From a checkpoint of a small transformer trained on Wikipedia.
Architecture: biases, tied embeddings, normalized queries and keys.
Training: a variant of Muon for these matrices, 507M tokens.
Each number is 500 + 25 x the weight over the matrix's rms, rounded and kept within 0 to 999. Layers, rows and columns count from 0. Numbers have three digits each.

# layer 9 MLP down, 256x1024, rms 0.0928, rows 89-114, columns 256-511
518535532538476535467522513505479485461537510508470488529494497521511491487528511507540476475462525475497509531505529535471518478486518477487509542471566466503488526482535488470513517496465513526495512497495535481517494515523500480524503480508494517526533513532500519508490483544479525553545492474467482502487508483532496518516498448483478496503485492489485473492484460494493476499493485525468503497509544509485512485503574491440495499522498494506443513480493496529539541485530503489459506508495480539504493493521553521467471487526502542507538499499463525519462509494514581442512496449462508461502493491445493445541460504529440507508471530518509501476464492488489506511483478525527481526538522540497504544510496513521535484498515482518513511504512472494514512510508498
487483475533476522486514506488535497484542518486506482502508477471437520519499501494510521523500491473519511537529504469481477521509522494501454519512539533518470548496482514475501492487516479496513532528499519527496482523525510514482482465534474508507498484514560468492511506519469516524529524484489464541449520499493493477489543492470510515464534526518490545488472486518520542473511508475454457516491516506495498499470495436491479492488510530495542515515490477488499499523509509509472513505476510513505539538506521528473495499502518499537563517504475487511497562468458481493463507470474502499436479446480514476503471535536492553492481496539525485500511501445498526485514460499515557509499520511497497511508510493496527480497513493535484480515474511520509516489465487
453548528517501510536451495504517552485503519493503527516522517523528499523511535513519539537497519532530515490433468496512533531513502483511473520500523521530522489511528488485464533530520474509494547561508548477532474562505493501462524500469552526523542509488516504504488571494521527486499537519490495530519504522527481502509514471465494450476538510548502520530483506461487538531527480573452510485512486499488498494495535533493482520490512480514478569535563508530533515468490548495524513471502531472484545496516460499515546562490497533540494512526505467464542506490498502487520453486467533538501502487492475543534475492489497467506535508499474435475487474488500491534464487504468476503544525531517496513475456531483529479487463511500477501481525513514507535497551526
493518479526474540550492503491550500472527500439470480496463490502480456496519493507489460508488528501495489479495526529498546482512481528517490504500509504494503523440503443507501486492520487512487537462505500464527513502509480502471507497456531512491486511479477471481435486483480499485449505495491499473512492571464498501478477511475485474488509509438466479515462468509527477559521535495515487460525493502520482510508504531527511535474498488536513509542508506526450540510475551495488506499487537453537508481458504492448501506507491471517512512516501462497513478487532484510545530519534516516477485507496524488517428516478474455503440484451456519548418502536486489504467500535518490515481520533517487512479520490512470567493534497540469509508458481474517560491554458
500517505543498512507494473534532476527493464472495512499525484503509536519518497515515479530482454497493491541513512497442490485466474516454501472506477486441514506515486497489485465525475462492517486531528530514491492564512490499478516480453547506540494508474514492520458479467505515525479514507548466504475465528535483502516475474511507483549514503495520529524496476496505525493506528533490515504543465469496498538499493526511505479488514485501502493499502469486499496477506491484536481485483504478525547489523490504529532484495530530497491484534467543498461504531540487478509495442485457496525492449499497457533517545503532512525491500530495501473496488540511463517500470503487502497468478501495506521509528520497509432477531465493510491489563531537454490549507476
511503479522524512502486474496507503500470498439496492490486468451500501515525511489523557510453500555508482547525499478514471520481526446502514475447487476503477494501437516518522497490543531537519505524518537507482480494527533540518524545506537460482488498516516487521465485483544512531490466489536509468523550529478524487507496499504498495534530540537500491494493512561484519514493462511523471492509539496502524497480482503436502518520556470473466530501524488500495537527514518538506495521469480498452493502486552466498468525494489492507511524524467492518485493480505459460496510508505518524528534518482517486460540478493510527508462522481524494472526511531528504445486485501503488499520534495506480527503514484556491553483466501480526541492519520507507476569469502
485457522526509517526508509480485521511488500481505521488461468486513500513513518501521477473466477528456471511476490502506527479530470526507534505498488497518543494489482539462515515486448488516489510489481494478508470523500510511500469501469503498504464527446508547493478506490523493505515481487499480520483512518478521529449449493497531492450488517486503530477526487503475559510495526514488481484495540515477515479479474451485430500483517487507486479523522503527484501468515485472475464528502466510505482506476534476486538488534480512522467469499490497451514520436495514516521482511485451499483483461498496490490523486515516533499502482540502488494497497487533486472476483492471481441519499501534483477471505498522455490492502519510515453502506523498471463501498519
514492499474511498502495522498482523496489490461503458526506502476515524483521478466492508517554493528472479519514508517471525522503478526538537521515511485518480501464555481471499514497517478489503487472493502493495525517510535521505502503478530508502505532537468512485512503515475511532495492495502472475495479515498477550502487532495496485496526501479521505465508504516489487515549527525492469516501480532454495472527503502525535490459494512534478497482480526532502528520515509485491479469480502465481499492504516490543514558473516539478505487439475476538487462476495504492526525538540474489500516508508502523542485533467520548477536474497476518527483533477518534523471457507470474495528507500511513492503512485498463517475500515524496496523498493509444504477485528
504483494497503541484496496555518479531531501508486475486549523481441447511496515509458473450549462536543481523498507504457524525481470506521490527499529521474498455528545523526474489483494469495442499492525485481485481497497467513524466533555480492537518515540503555436502494505539488519516508501501522507445458477478520534522505460504510492460501479486503507499493539530517545519543551541488528498523469488512508492512493491488514490513523534506504497520510563479533490520526498520477472489491464497475484491471482532462477445478478476549517474484512500489506498501473497537518522537496459509533498506493481521502493510488464477506453459448470521482510442498519507517482510505540493479457518485516505474550494424522490470544476491485445450519488485542533457493517504
524479483470525457479449487469475496508511450501498494497474493502524489493487516496490464548478461477496492525502477453545556455478490463533483495523523489494493483471570516487468503501468526514513471494505509490530470432493498467542524516477478493532503510483511512494480499527492490535568536522495485515534501488506476512527511457492501481521432501499514512460477459479526497497544522506512536517521530489459530477527509524480507448467483503504499511498514482498494518441472484534512500510509469510496536463485437480504475480456488523497452518509490489483497495523511513464498515489504487482515543524494484518514482517500477511457507508535517492503534495516479476527507489497516530531464486455490501471539490527502524466461509534456519509503535495454500492440539520
539514544520501512552492496461512474479477527462479507484524509522511505514466463502515536501482547511513509499486511495482489495459453522537481498514509551530477490496525527515516515502535517535523523523510503504458545576510496488497513467506516534467506546527530479503530484520536493509533498509466513473489517500482521536499502492522557509504495526505512582449542525517497497513509513508481537514492477480502538447485494512535495548488523475491504489516535548511474502513507521499504532506550437551516524520520495545499473471532504470519499480549493509495507515485496527523469509515503480497485491507500454499521499505506518490483482525501443485439513527471503547516523457538505494483516518493491451505504543488516464493490476514509497479472541505467511484481520519
515478518486502509476449496484534517519501476468495483525529487537513509498503537472531490480518465515508485492509521564472482513457494508508516481509482519475496509517467481476475501493475507512525501534501499469486518539449469497513472514489491540480507419516522521488524487495493504475449485469495475525460492459502468565491489492503459519514503506449530468497504468538501486483518497536484478516490525471523490471467474501476524498467483490454474506530502508487469479483493478532482477486496585441508507508497553521507530435478477461487478522478491513533496482495464505537479508467525519466468553553490540496489504503458561499512482501513499454458481503532543462413534502499515436506514465518521481480455522516518496537481538487510502471461557468491502499523500482
488526492490483496482507493480495497463497531491475498549500534511536522490492470470500487495477460450512499505468543481501486485515474485495436510537486517463475482491511497479494487554519540510463507491516454534499515476539552506476520583500501500508503506465494487558535520499507494528480504491506482521521500475541545484460480508480453497516475497532459461504529521436480489499477480489518503487492483483510520498450493498529508524469515524497521498463460518504515497482488502496518506494463503483519493502522458494483532505477497536473563495538499518501479488495473528465492457525495527505497490504496512489490492524479537509480508506488558455551493488489521538492491500482516526507509447543497509495500491533535510531526524513543520508497470498455527490535483487
502533533487490459524499496459481491502562482498508512477482492524478533527495466499464497499498527502525489532492563497494507523466487484497499517514505466535535481519552531521509501479497507547503504467473553525514467483497520521474524527491505508502480485501480493503508497493468502493508512537508473477524484504512520508493517503539515498523534458522488502463438542567478510486440544518480504506489534500499472489478504449513476458490535485499475498521511460488540501505492476513503503462522517454479462524532526501512493499437526495436533474479490478493521499471489491499451472503455488503501492510463472488530482465462497504488501493516482508559500565468505478498510540552520525503497495491518446483481553531513426521486526497510483492496505524481543489475486512
487494503492473516480461514519485467509507522473514505537490532488536468500545520486500530512521514472485491492513532484479554475530487519531548460492495462517507470520486525547482500482472506468508546511465538467483432474492480473497552526496500477481512516487464522522467493482508516447494491501440545474474480527498528519453527503530503464498490424514479533435484538469484455540532514524532493490500520530492523470534516555492459468523464518510488455520534495504532512529493480464504474524493499444480523490467496498515513495512501563566485494529523439518513481487474484466479476493467481481495519530499468493495466534494520444484480524479511519494476472471524501482464494469523526481458452520492507509490491492462505515502515444498474487486481524481497477510502486
487520482482495463513442501499478485527527442504501467484515540512484489486505472476545512480499473490521468503500467434511487486493473492539495467515547482497423524492526515511475497490462510527536519519466477545498487468481471499473541498500517500495453524493512515518505521497477468494505495470513500509473527486485540491498508516504529493508514490546502468498534495558471464500523488460509485505499474517505504505479498516492494569476452492509468472478482526466525487436497506463444461467505510484456490548490533513486470472518453492442475493505490480439508519500505502552523517544494489483474511532550474528474503505479502530510511532459495524502522493489492544514458506509508447468505454488481505473512526496498477550477462482457462489521477463492486525490524510
564480511492451517518461497466517522506490518471474512517485553465537486462510479489470500514497518538510512510500461506498499484503488518475523514527514468445493475541521512533529465462498504514457543469524475499490461527459538504524519472498469459486513502535509517513532485512493445488466543507458476496485510498518536459470528494496531541498451485464461494480444494540478481512490517527472520464485456506473479525534512484541476473497492532488480509511491490507511493468470466505520453493505491458484513486508538501480526458510494506513457500509500463544483490496502487447482546477512474500484457487492515534476489472495526505505493556538484519523496503514527495482477495494464508510497509457554549504550490529533491493509489482506568463512485507536478492487527484
517546488517524509522509477442496494529462524531483519486510540507525512524476505541511518503536486533525537516503483535526526496538455515501452485532521512501488505516481526518475512557506486459483512475476550503485489551518568475506530477507522509492512532488443493536528510471473496515529516512507534522514496521504502467469498504512502483511497491473455485530468473462528528497508538533547526540453529497496460505483504511510499528466501469494493493528508491550498539511507456457509454530514488467524526533521442467538546497517499558508522460531465473497547511510521498474526482477485503499465469516493449522497455451498477531495503465510527496500524465523462518504489528508458473525475540509491484446470519547444525518525491455523478505526508518501479517472512524
423460476478517464493483499526460513500541503538483513525529537512483491531476495469551532536523472514464478487505527525493425499475486487515528498464501509508484489507503501510509510480462515547441508500478506564519512517458460525503476502440550499510462490578499516497546485495464483478495561490518482498530561502506511456528545482498501530517536502497527496514567488509464448500514518450472491538446483473492496496501502510542522451472471511472516515506494485473505494506503463513521493503507512502466487493492485491509516493482484479499507523522491510502497528495533482473521546514552506493504451496503483431482507529545490518496534473453550511518489490506487481493537545511508510482512502515509434486507485486501488500522483475468495489540452489540527526502485559
526486494497506503526501491495484523538474529485473508505542506466509527498444484527510528505493473474477509457502547507482508505466540486525522499471487495483474549527540532473509476519490498493489500516497509493519473465528510487517521478490496526515503449451521460486475507532488488512517513462509497472523509516515503507467486523538501510471455482498492542483479523468479519480520522505516479495494515539508504505513537479517518494517520474496492509550494491490486475488502512491489469473475543509515463486510457514502500513573527451438537515521479524488537487501464506487566530465445508494432547542512486468520521495491524502530487489520485512508454504490483517492519537493481501511521507478487514508556519501489512528476519522495519493505505534507543503474484528
511521504498516545501545506516494482497475519497509456483541534553510512489476511508499506506503513504525514552509498481492512465471484527490495501492497534573523455486504481565481504496582483446460503510554518498483484475470497500515501508530480499485455490524497512480510483521473469482522497475471498508485545490537525504455489489461491488514446497479509487482497500501501520508480481499467499494521503474483448530486537509460519486483505432489569469498479526511524518520503511512505496469495512519515488527496502489494447518523504509491471512516516446496484551474510487488502474520502531501495514502546491502477497461538480500489463536479466523503528486495491505489523541464490516523470489475470483479472497518520519462540509535538496493520522510525522513516486500
495486538534505510497501477490486507500513511461527521501504502528460505538462483520475475495485527473493488535489463462531545531533547509478509486532474495527520470551532509537485505521516522510526439529489575494466552524484543523480509520472533508539507519506505505460500500511508510488473471499530483516493512502518516519500518486475516479523567464476519477540470492466487504486514497505482489509516481507503516529492525484526505520517462526506488456497528518508519501480495568488512504494511512496512506527486481475476549515477530511491494478506530518510467503490488527494520481478547486486494491472565544519491514519465483507517517496521460461499502514499493468453458478444459477550497513547465514512477514535488413500528513478550523525502513485488519514512521516
469511468448518558539457500503494469457494468484493505506499531474496470515443479496519489486533522508492482467519468480459487504462450557467485526477480530482510493505506489503508503513515500449509497508483484500504512557452482500521494558482447485482508515471463504478465505492485499505493485531520466491460524486526495478529528508473479480517465450541542454443488480485504501489526518492538483492515499492499516526509503514468534531554525532512490520468498485469517508485468491487528507523514488516534443498508501473519504478487487534519471492495523500476499468510498475492494528471465466506480505532474509501536471477532482493459516524538482501523518531485482515511496496564527483507511484462464492528497518498491499519469516482507505517495537502522515472484489540
526483512487512492502523524495520463485527486485526471507455462460541511501511560528511512522486508455512492530504528537545521541494483529488493494503500479527497513495497519519460488507529504503532495491521505515526537528508472470502526468528489518514490513516521492502478504525442537493456488454476481542510521508484494520485545497481462486534517513506505486501486490505473482472517492445527444496497489582506467470531480464498477464493519484504525482465522503511498504484488492476518521529471505476507490517541457466507507537502487517535532501500517575499494471523462513510506493497502521497501541498483507466524477467518503494518542492485517514482529534547451494545493498503496512503498561424496511532469490465512532492456502511507476518474532488488512484546509500
505516515518524491494490467479547537503511481544512470474469477450472470521518486506486462494507485418495505508526490519514503485464439520483499521462501538507506462522489470511474469496472462483480485517494518482497477466522484489484503483499471495538499506481524515481498513501529453463494500490517478519475475516492515501544514475485502489523496512510508499506465516483478482458515489478474545489566467505475525504556486521477556499471497551505511493487501530487457456491495460529480506508485492524500525489477522553478496478536525489472471488495495449484498494498497495505499500536497492481505523480484492440513516509486481508484494476493508487513462521498485545526493497480531482521505487479491514518479470496475496511495509537504522493497509465480515480541512460
509512499462522475504467437555472512457525530497489496491519477536497508473514543455527491515487511503463477496472476491453498477507509523482502500522497507476495490498496527493490502489514515511478536486490503550506517483473511547485505486537484520474527485480479511441539519529482496474462479509449476495492476493506433512499492457524512487524481477517524510506548481467510472524483472426491476569488463503513512520535487484482476508476490488508492485473522508494490474555453476499486479533424491483452488496488479511520512451497445493501515499534476502481529503504505536491480511492487479493475502502524487498533460538516472485503487471467517505498471481481468502514462512523528485469513525476498490453522481469480475473499542492522501505524508448570532529472512491